{"num_hidden_layers": 23, "hidden_size": 192, "num_attention_heads": 3, "num_key_value_heads": 3, "head_dim": 64, "intermediate_size": 512, "vocab_size": 4770, "hidden_act": "swiglu", "norm": "rmsnorm", "norm_place": "pre", "norm_eps": 1e-06, "positions": "learned+rope", "rope_theta": 10000.0, "rope_fraction": 1.0, "qk_norm": true, "attn_scale": 0.125, "bias": "none", "tie_word_embeddings": false, "parallel_block": false, "init": "uniform", "init_std_qkv": 0.0226, "init_std_o": 0.0, "init_std_up": 0.0226, "init_std_down": 0.0, "optimizer": "soap_variant", "learning_rate": 0.00936, "beta1": 0.95, "beta2": 0.98, "weight_decay": 0.049, "lr_head": 0.00901, "max_grad_norm": 0.5, "warmup_steps": 40, "schedule": "wsd", "decay_fraction": 1.0, "decay_shape": "pow", "final_lr_fraction": 0.05, "batch_tokens": 65536, "max_seq_len": 512, "doc_mask": true, "train_tokens": 204400000, "max_steps": 3119, "dataset": "wikipedia_en"}
Each number is 500 + 40 x the weight over the matrix's rms, rounded and kept within 0 to 999. Layers, rows and columns count from 0. Numbers have three digits each.

# layer 18 attention query, 192x192, rms 0.157, rows 0-28, columns 0-95
501473519564495531433557523473504516505522502501469565503527443451503514461585496490478506532406500484463519476539544470420521512493411558528464526486577527503559472543506554464556520506527494417509390487477523461477517542420500516515529528460474532521509508532494514471467542516485514481
465528459482533473497505534515541475559509500514464447472479477559520520489466463504508502496550521576499424440434457512545484530499509536518494529495536478540506509467525492546457456546510483501468568457552519499480477500543485487536504487544516455427513461473465482512552458511594468464
623499447499467434483414464527362441434559506542427630453404542539489507514541515411517598483460496492553426529555435563488467470503524483500501554535525566538509485505464498349527471494527504419473504476503459581457543524406518478521461544481441468499452480520554550412500572429441542523
598544544454523513545484529539478454450476503417483549420467508505492519481446538543497497443520480497528515470446419488574466534467492516477519478531491532506517449500488550471436513549554521543449556499537491498471521488519445530524538504543528437523468522548567457503489505449522546428
506495563489538487426505552505530547566530503445518528517565479471502496533552513508582459525521472487517556503473524501529529483494575479516458513494488480572438493493551479449535504462472547481444455478500542536536427525492470457509497529520495513510485556464481531508415575501447531437
446528517513511462521543474493502459482454518557545471548492478523510473526507451527466558467521492513525528487557531444409528465490505464520537496531531542493516481457497456605452492569475536432580467559458511505544510536467505532525569484469492487492553464539547489439492530551494479496
479507555466424446494542516525509514464448504423509485493561488472585524444467520539435518481534532486512517490464481522496535502466501497474570574464562479520488509471461505515458538493468557536502551492540537420488463538540515555513472464476503505546473553489566508567483537524509474437
407514528462512511459543518522526477453497475571587543559517639412467596528497505454549479496439497475458465552549569527528535481445474456465509497508442449484450542538459528547579455493467453441548420536478511620532525546508482502437502518486456590493495501506434510468490543499453487453
464502480518536456509420500495502465582594466428504579471507391506491425525469520573521510476460515521508570441498427498554504474552564531539480500479663574549516547470518532472536483478449449496472498535528462475524479524554448474553466529480583493453434472509560470498546490440540445489
500394519429509564528468557457555477569625467453583477557637471544511534482499533610509461507554465535549513455462535459500469429511454506437510430515527513535443503502481514497499405528536377538569432456524527524475488468582484578540532524460453541463499440450466454486465545541648559486
466520507428486523459512493542475479504511502490454535515502517510478530500557504512437575522538539564546490527473483505506444516522508546510481554396544503509499528470474576441552543491509465495510460521463445489432585635515508494464509444524549497488520502466523498479507536426496455539
518557513477492491537526487424452451549492465521556478470562479499549518418411499610506435437488547542516464527530542485481474536408447548441471495545573497503572509475519529368451560392446528541460595451521547520393513584353476535423487484522463519585553544521484488400491514553612529502
551538513517486444504586415499524487503447497511517486479453527487510586520515516523560494465473594452543538562543481478521557437452472490474551460525478539469516444468473510523403469562510502502572471530524545551475552599557449525487484496538489444479528511517472470455517548509467536482
471538502511557490509503479520449550492509492538468450519503528490511540475469518413500509475499521462569489577532469506507497448500485476509511554500497464487492565489472553527463562469484537495528362512510455537523506557520526480471554467520473529464491538460473494508531538453474544554
509394429535539455548421522473511539491605501519547479599453532464573509512462379495506484566516544468472485551572502488517445547500539556498456586436541470447492529483487553464643453417453481537431522446515472521378503574526520501447525428501472528496481552423507468464499520515542471490
502585491487458525518525409477579443520549546428457484507531513507489509462428489468545451526474545479446582495421510476482512546503514526467493494563441444560469471476543474493479459452511523447430518438507560498543548503535496533537576458462515410504573469514528413457524496499484500491
494557541479466531475566429516515526500505462516496475448457512477494517531555523509512418512517468462544488501485479495556555448523494497490529477515521505540472509497511495520462507540493527519469476581473504529497489514500562447518525548544518493457476550501508477522538540462505482431
463508458533451421521485483511519531570565461505570570524457513466536441517494533504479488547490525453532458484472510479513491505474536460509446501468512480501534464485506443475502546520434535588463525534527473470524537428510454522404478429448514541555482465450419474532458509497488530576
536491482540486536539523435399492440475462480564504583440537486454477458488565569409546452443533493500492417476493499597489505508504491537526459516492559459404481532479508504461568515502513547475447464463535525437530534455510537474414446514495535526474529504557485534496465485501461519529
508489543504545553531506509534528458440560550528538483502546531545496455496476446493525501413522533496508492515491481564491534561522551430489535496538533500482513441523458521459510424486484549566552511498527560517421543512575502542497562418467474462472459475523482591524498425443497494547
543522441457503501505519580519466492500418514538509494533472555471498529451536455445562538506481425427484453480540546485553517506559501549515592528540502492518604577433478528473508466536448501544374444471509525575452481502461510552415448478603450447453559509565491502476424447532455548485
547476494525520464433480484575488494504537514497503517447509516457515520541539547424490543463575519529516497504487511589430521505475529515427553518505445482475402540483541408456520502539460548458478485507490438511530549535520473490508493522586498509500546385453478500430467518499396496489
464464546488540499543504523500548515483461536515433542509473439571584510437476488514446438557514470501522518513483500435527557518488488473545452511432523516486535558490534548523531538494452509435559515510517420503458442408515495498534496570495527548553488528561557546548491460455503435495
493453465542500465450416528532467543502497518549518486481537530488474448463493487497411548521479435491481491532564532476523482478531500518534506490518472498552507540482508555553519457502554450557451506453483508538485518492538516497526512530496533539510482497500515464441502483528519462510
462474479532501498471523477488542493493525546496491457457497513565449551492503445411483562418545512395522569521456607476459536499465468450493481541472435489468567476482504510463489471466503474547626531525549492624464525501553522501526542426460464493534526499531500518496560476515547419495
516490561513498484474488511509548518553447528487522530547547530491447504438519552479462627466514505517535563489513537520495561510457531512498450492468425457533509503563492492560463442509450419477509465510494457597522438535508521397475508571517484512559557542439467579581461493482507528529
523501498467480514502519470455529565558533603424485509458565435498472443562545477487532560472444478462560497508476574445576465473493548527473476533527497496480434472504493480541465469548512418477530466575488548552506530465557487486393520462504536449521544457504445512503518429544506477510
489521520523525586463459522395524521589455540481480484496574454539507526452480595530484553495468498554449440492423488405549473467525498452481566478653535461508474552519499509552363499524529514496521469479512482564577500458525490447517518415489434459547530563504469533539514506475544565457
500539563465505474383582513490422536589496542470564539476513553490430511554527590504501514551470565455562502511507503496443496495504543478515595489500486456576439455558591460502531440585536506430466436498548525624489527530465394478514489480469525467496484480521440509398464529442465508426